Weights of a small GPT-style language model, trained from scratch on English Wikipedia: 325M tokens.
Each number is 128 + 32 x the weight over its row's rms, rounded and kept within 0 to 255. Layers, rows and columns count from 0. Numbers have three digits each. The size before them is the row's rms in percent of the matrix's.

# layer 5 MLP up, 512x192, rms 0.119, rows 322-344, columns 96-191
101:103112127133160176161173069122070165179175136071159121111163114158126188119058175062108135121122099141101086078141114167147139129099164072095114132096118180192112145126119188111106136174157161156145103057071122107155127144063113174101145158113094170099109082118126053123130145094163157121
104:110148148132087126066174142075069125145160152151112064153143180104175105061093160151137132149198097158162121142205139107151166149094118097107102168141095129133083098180169121148039184149139167225100072144127065122129185131150105069110130140131128119136140135132150101098087115114151083127
107:099190121153130130159152168178146138126163120085149100165117154080150148124070113167148119125115062183138149162187140131156146153090158055115121141148095121140181112104114139111137110107136147111130085090183121117164168143167137143132096127085148118114109147104099224063144122115151166163
089:140144107106147152114081141123167164107130104074103060103145115111132129099192152156122085070117108110141196137140117146082204124084105135147144112107161116118142130187129092093104076119104098114171068147139119149175114090075134072152138087114148131065147101133120093122135168058151100113
101:097104157127143167116165072101068136158125239124101190129113168127114135122099154138118111151112106107172095094150139099124092113192131167126119166061079156102136174170148138104185145115142160171117141078152093128176163122100082163054205140124189147150091102115117113097142117144115170107
091:173121058165131108092222123086155097158119120100149118144119110125101060148075100122094092127160110105087132165132072097133143132176131142126089088120123105086114148077128143154122086140150128153136132175196122145105113050159083111113118124134161103124138143138117142095079158086120103146
092:095158135113095141118119125124090128124133101172138120113099123113121128109123103102105142076093177117148099198199115141105147188050135207154038177178131097073155133155118128159083172115120072132185117124091145113124141123104149186156168088106118108083105172115122113105171069082064105079
097:174120172091111085136161123095146169106175069177168142151112123139133129135105088088110082081146123135142153179123111170034136120110109115125213132138181163110123113119192114079117075130160174149112120065142102163103151123125173177140144107143158115159128094069106128158098106148117161079
100:101102118152104186116121153124127131062111071136107130132140177145120132133120123145116132135145173168077128149144080154142112145198143195169126128152061101159070175127121182125127090131128135117099131144077120131093120146123185095091106134142105077171164108129107159096116179105129139120
096:097147050130108220107139106144078132094139090172122115158032166107136126073168150077192101120142174177128133145132140113178168134090094111098126120104135127143137114120093131104168125113141102143108112097113169056137158121193154117154192139081195066117112088109106148162153149185122159129
087:180188108139146168161103144099131161161183182149186153156137163135093148114133138107153177137158154047177157113151127146118059203120080098168125122133158068112139115125070065133106122121150115135134076189092149126172107168091132139147140099134138202101153176149149140127209071104112103087
093:102125136097134147130129077088073112126111097148121117120155112137140135115113130156131154148091073127126138143136201109120126119084079188150136135087153105146131117127124093125079140189125132171105137138141087156129187083131135114110159159107116119225174095096136102236139049136186138117
099:114225135126123140123098071042101125127090150144135148076050147112146094115146119136093076132060112166129119091172170134121091154152119135127132160155079113094177143092161140147080132077066122182077102125122140105146185125105149154073128118151112151146179145091153099141152129129117153107
095:161172122116135134132152088126129135127090071188126166062179163191092103098138085102088154110138175110114064139081121117166117173162121123153127192111171160172126150112099069149156164149162201088152118062114126126180121139140115126131129154113134173088133117157109149147063134034125132096
108:060108181174125154126138101138146151135135082121131114134148105106114165143173131187124119064108130137161184124167123179117098139117138146117085095145144152172169148165076124111141162136150085144117188059164200152112105152136118136101143192187143116213138175186054201104065129149112127125
098:101124181111117138089066107137108123074117098166100086110088183105095130122160117143164125134122148182111125105136113158146096120126168139129126170102152096157114126142165097134118110108070134111093173099133120106146126145128145122102119175098173101154118131088116104167127121144127166094
104:106159119140146120110110122071107082087115179130129109149108155118104087153106125100134124164177203082109129197155136125096115137174159105048159119132160143097133147073087131134118085160137079124130152181095198097140142154144144119108129169159094205156080173142183122114126101158145136112
103:135140152200143104105165159089126092103129146110156178096115193150167102129105136087138183133146094119149149198107167155144184121159075121129068123100153121119155180139138076121169138109176108136095149052111142170166165162101124150152117132163161123175131095124152092106092193110132164181
120:110153139091059117179152056095116084155086082110167196123107134161122165138085155141197131097150155130122133158103094122141116122089151192157077111152099113103134159119184073105119209141121127121125160157111122141120151158132151123144151121102122125148078155109136075177188068161146121072
095:184076098104116150144144143164081116185150115083159167098108133161186115081137169092077127113098101125103208100080091123120072147092176160145125162152098154150116146067123155132117137105133178107172078119117140155097154120177121155142144097105126134114134166069166178080109162121144153145
099:114168149131120159131166140104134139147184176142127134029170104093137135086165149189188093110147092152077141149125120175088073119120131147090137098119135142216160155134113095086158121070128104147099132174128143079157111146088149112135146172068098093098155153144135043088094065143174158115
099:144135127183126095138122201070148203100145144124086105098107142182107093179100122135106178145121121152083159146102134139100111167101175074112105163092129115151123135156128112191149092127107141070110096107129117155161087171198170110170134186120079108113137151103171141102168209133205126080
100:097122167095125086130174134099175146150163177131115143140119088161170109129160152086160082153081084153133076142136069174172126146112142153133167157122153087109121123142240157137120142105096150170096139119150125116089159130108171139196119102120136098086105146065165137127080092163110157112
# layer 5 MLP down (transposed), 512x192, rms 0.11, rows 322-344, columns 96-191
090:161149161130126087116110207100132126120064135188148104131138127124154088146183085159144121128135181125166171129102123133116124144158158186132109098180130133118108124186156123119108163128107152111130160221157084130119125138157149116157138160106131122075123197157140160137132126167084102112
099:120095126128157174116085102119111171180159144104126111140150120039080145149139130100089160108070089117140136124140140096168143146140111097116121096129172139165155171080058144140092109120110146109110117113167160150145126088136096120159159100124134122162121127168091157126108105111104174106
098:161131155133104176124098107113066119077069193186133152130110115078144090175114177168132111119086114166185165088139112099131181131127114128096183116118170157174114111160145143167130152138093136074087142164127121118157108131061131074130149141134111056120149131136147141124147151133111145108
102:113118155137113121119138097128034147124092167109164217083091159146105114101101115195145164131148143178124110135074116134129127114095095130174128203107137154131137128151127110215091083054131081166116119152093111111081104210086075119113131163150089151204103105168148203126148064137127113093
097:152137148157168082168152167142167098085066123153212106111136192193141127161156134128088142118124102115170147129179135127151189167118169184206082154173209110130122106168138152126099173128125139141140131152154126147146115070124152174145127099162118118123111158142190171138143138087084120095
095:060121129102151096102125166157168127128157107107068148169092186093150165179160119148149122128130151144136133140105105131094162136103155138160112110133164132119134152119116120139179163133099121092129160140148141107141124201046162145129104146121096119141118135103075110145106205110070148121
085:111139172111115111114162078192175152087176122143085109139196120132181085214085155171186182121180126127132192110075109110123113122183105051097162141150159096126124116140126123120107140075104096120096135171179155120121140154131089116142116128193069157151170103153107110178044149112138082196
091:056157077118160140079132129129122106110128184100172082186109164111101142127117143167122205102114214095084127110113121055136171106151098146120104144094080158119155169107123161114135211144132115112140125167092139106098129122114116096105156129181169159097142127125101184194139105163132112093
105:140141163129040100108143104111158103124189132164076216122143131132147116117155114103126112149079148133192105159154151206202206082178127133022124203125096152103166122155147146113133131111121117192109137073155131139095107199112079118117106096142147145124116144147063126091081102141163108096
087:151116195105051036059095111110088146195196138145182151142128064118114133135144116125099134124094096125057112095092130189161083065099134165113163064210079144148112118180128110115132153171163127133149118155106097162136083116100107139119088124144080148137130146085110089098123160093167075135
092:115101143113165069154139068164134119051042085110125110119152091117137140117144131148083076126128131188103078139123120161102120142169180167131139128106117197168140150147194130123132163119092140133141147141109124094154131133146164135156145149075099071149107118123103105110055109174127105163
095:118158121111162103121136147148153152189113184111125122122117166101140050177191104131164094134125197119089159136114102167113154153191153102103115103125108120118077155151119144126150127101116142101162132115144126162112052099097130165154119110145176135069132178167106128077141184156071089150
101:163137117142134137130100177163149082139117114132137101173144099127102129119092107117123150073138195106109206150095083134122135086165125129124139144134083106126048064119065071127196096111122117131104117142148137131132118114121122120098179147131120131109137151182099113085099150177098211133
092:072148172163123149077083109115115109124185128133048075104117133103133182155164178138164116147107117137124090114146135108130154109167197092168152079131123109112134131153141138099144134105128128173099139188123103056099101120070117152148132182179135094196096105128138166148140121130145115151
114:094127147167191154140120145115160123128075113171119110068115192167161125113167175124112168080185143120121145111139154154112154130085157113071120133110171147094088106102100152121106089070147138141099139087129159122086169137185116089070092138185143165165117177180092146108074129139163096157
091:151062075105095127124140120088099121150146059114143140177112116124123117139140145116110127158146172172143112118171145037149153095114124054145134154170104118131117167114080094106167162132145192164150122119122179125100132135135128124144098143141139135120112148127135167085122139080172125144
102:189098177160131139116117116116067119151110188165120039109191110124125175105130106132171077081140128177078079154121142178133113157060163134131148158131147141116124093079148067089133087203137109112177123126113095126104180163098163163115153107141110095108084073112155059115142130105134096109
104:079169134103116104175102134137137164075087100124113146082135145075132093105140119093157140122186153158123124124146094173198108105123086131079128083147143187153132069139147095122086107072176181079009083171126099131125119131139116121130153126163142129132148071179115141136143136117123120169
126:149135116112082150197111137126164089108121097057129154108138133139107174103156107136170131094142144148110097140119133128096121129103152105120081104098107141162098124121136081164130172119080126113121157063153148150198128122110148168146143147083130113143162136084161125180176109166126122110
096:124119116158127089159132102128162170136094164185082107103135090088087137141112113159122117163165132143164094125134165133073192135145083115119157156150115107106122165177117117170179032166105155127137123165095131075134118146081166116059162163113089111092132073150138138126100125147144140214
093:178120090169150092109109142175170110110091037157119165190060148128114137139093144087083166142129158083129167134125106110187180107123121159150140181085118104051074130084091113216038152199107139158179114130115088161132148097168103184112104140158143184099124121098156157181106123110085073145
091:113143081138136157115119099179127066108103127157154127208127110066162166103103143142115156120181138091142134143088117067089205123177153122138159158098170151146094111102129113092056127113150136122148185142174147128115106112113176151108137073113140151129165089140095125192118136104119142162
107:109107140137165083100082121119137099142169161132130118116163093133093114100169162171154138178153102063134141146196091107229101121162143156087144097162159091117147153128123128110090170121152033162185163153118171124157188103075127176141146084082096097136140086093117173140109136140137145137
# layer 5 MLP gate, 512x192, rms 0.122, rows 323-344, columns 96-191
102:116163120144132076180147147145120071157058138176141141078102134191198136154140138112116082155172153080106108133124180203076116117140141165162139151097173146099140140074192072128157097143099100090163147154112153103133118162078129107072123170152134137094105094120185049123124124099209125066
102:090121100139157132116090095079189144153161060076107130144122127178127110108097080138098143181124162141174115093107160139137130110189140124158119150121089088079143108124161106133155095133135083068107155153091155138179084111136089160150080089157130168137179130133154105189189147086195108174
099:170113150112144089130127079129092122148103149098184174135085173110112098095134107167124159154168123136136105141081133146094137128127107149181164157120133099184131124139114120203122115061088095136128101134004123154095139196103104125129149119148103135187111084146144162054169081154145133057
095:096124134117100123134113153133158165098134104093110165154114107097142154184125146117168097122171099145074124109076121147111093119138139065137157075101129099071140187121202161115152070083124102146087101113085136113083098113141059096110080120130094144125045135104105130105088140094097087187
093:120187117136102160144107083101022131074152143153147120113116075095156134055127149091061163132132113115093120136126148099158091140129118044149152149168076143146105123174145087083103126128106153153108105118054125168179151124109121109131154134105116197133123095137154114123147086128126093105
097:118190085130101175142095158041124163171135139151100161138175116097120130089142140130078147105117154191103123175142153155176133166116125177160108118093111133144139099183112128119128111171107149192157115123070117121141143095167111193116168147103123096147102110095081110124129077113147157065
096:194093153129139141097144128130205122152112158136134152132103130130120155125144143118143097055163090151131116127109168190106130164161122180176102088112095097134119110119128116121145078144086090125106166162126149100138145091126139134072155171159159210110147115183110100132183161126105152159
102:085135156158120140186130124132131172127138179067131110076177146121128132107129096109145147206124110180071134133123143127127086035139132066127148101120121110114139139164110088138113147152052071129073135109071080107089146045109148115143178133110128085114117090099137107156143245103117147130
101:116104086086048131214125102130110123176129135088059118107167133140095115120118171131052090104118182123100123124201176114154140120142112132108127142048207106176107126123122175108111134109132152122071108108127133078102167068135137142147127162108172179119154128080131184152108095129093134097
094:144102158100088126086163141081166119173162044086134119133163135207104110122150113085079067155119068118048143100157125137070150146111101104109112101140102108102083106105108127120128112179125128142118148059048138198101166070121114144088080134149180160119107122136112136037136148087134137075
094:136179154142166093099170131124124154187173129132142114108159158099138161133191118111151132102174079121064147125143160160155172152127131080163209145140103145130065091145160143168159095152180126183126097109099134130201118127147123135145118168081139115096120126195071075130144136175103139129
101:131168071191064137099118125088063192210139159100087109151062132140141154178158145105155148124115097111185105143138123135137106150087131093141136149167095127175123137171112174149098158167105214156126068089165066124108134132080102105160139118130138117173098147180128166153085102081157069097
106:136133056104106123169139134122156090140134162097091145125072137110157112113124120113107144097163150126107170141125124161074116122139085118168163145041111134106067137130130094126058118112073140145126107116113166164138194129144125145112090098154102189174182162123176131158106115147075120203
105:135152090209113135158085139130137144111119144085132130180147137170167116126119146120113128107163129087126109106126127093092143122098164110107064135169136124107174076116114151098094101106115094170167090129120103181157114138179107055104088120106098087111076097138146124125098173079049063216
094:146123119176040111166120150100166114119125130171147106168154097106096116149173076179151151132123133119139146117169150161171063178100144107132161104144101094145123097146106174087083169191121155220075094121080167107112141198103134105124108113139124116152089142109158124076123122056114100160
104:142182082115083062150094167138119164143051090085140131094052166131119091118126166110116180153117109078160105075153147107128161105179104126098132142136117089131115146194086106121173194114121156115098173124113153193112107130142161108127171114153107072153182130128131167163116084103167147177
100:160164144112157114131161099132121171108120157098089112127109114166124102167104146126079159175053107108172096134112139131094124171109183171176147084057098158101131129070148130133178149125108111237146160143117076123106138127120186071099075135081107130154097112133105140116114158111099088129
111:153137132184136107125115124147131140181113137156154132139166083090154120106142127113120078118159105084128184098117131190221142164112179170058124111128151072148147148140087149117101013159145115063131119109156139099152165142077150122160069080156090191080102147132095133118085138154148171075
101:130164057105109123175167034122168115175096119159119058126100090053121120134128134154122080185138101152155140137086198123062157109161067136140150120118117108189097177118146066189157144135121152150172165079079104126157086120045116145085158121123109148109157152152121195125161105144123113152
085:161192095187044107141133182125138148100114125145134126116157153134096085115127154064102128178127170069137118198101136149142146184136124090098147131134109081110119155143144112179145149173108125138115129227110095127120183147166216113166124167085157139131138173142129026129126159144108161111
096:125109087061117076135135127145169122157161136149079104123156143189106138104123193093103113201117119125161071146102112212192101135157099113158156058142150107107110166135168168166093107193132105178185125114113104114142142139050100108137081198172162149129109130097076104094125077176131126084
097:098124080143105124173146143157117127063124141107098155087091160117149135145102122149135120094111114118148143118093144113078067165126091127182121171115109157115144096154122111136124172183093196131124048153141122122124036132107096092152127207197135167122144065121138129128176128124135119131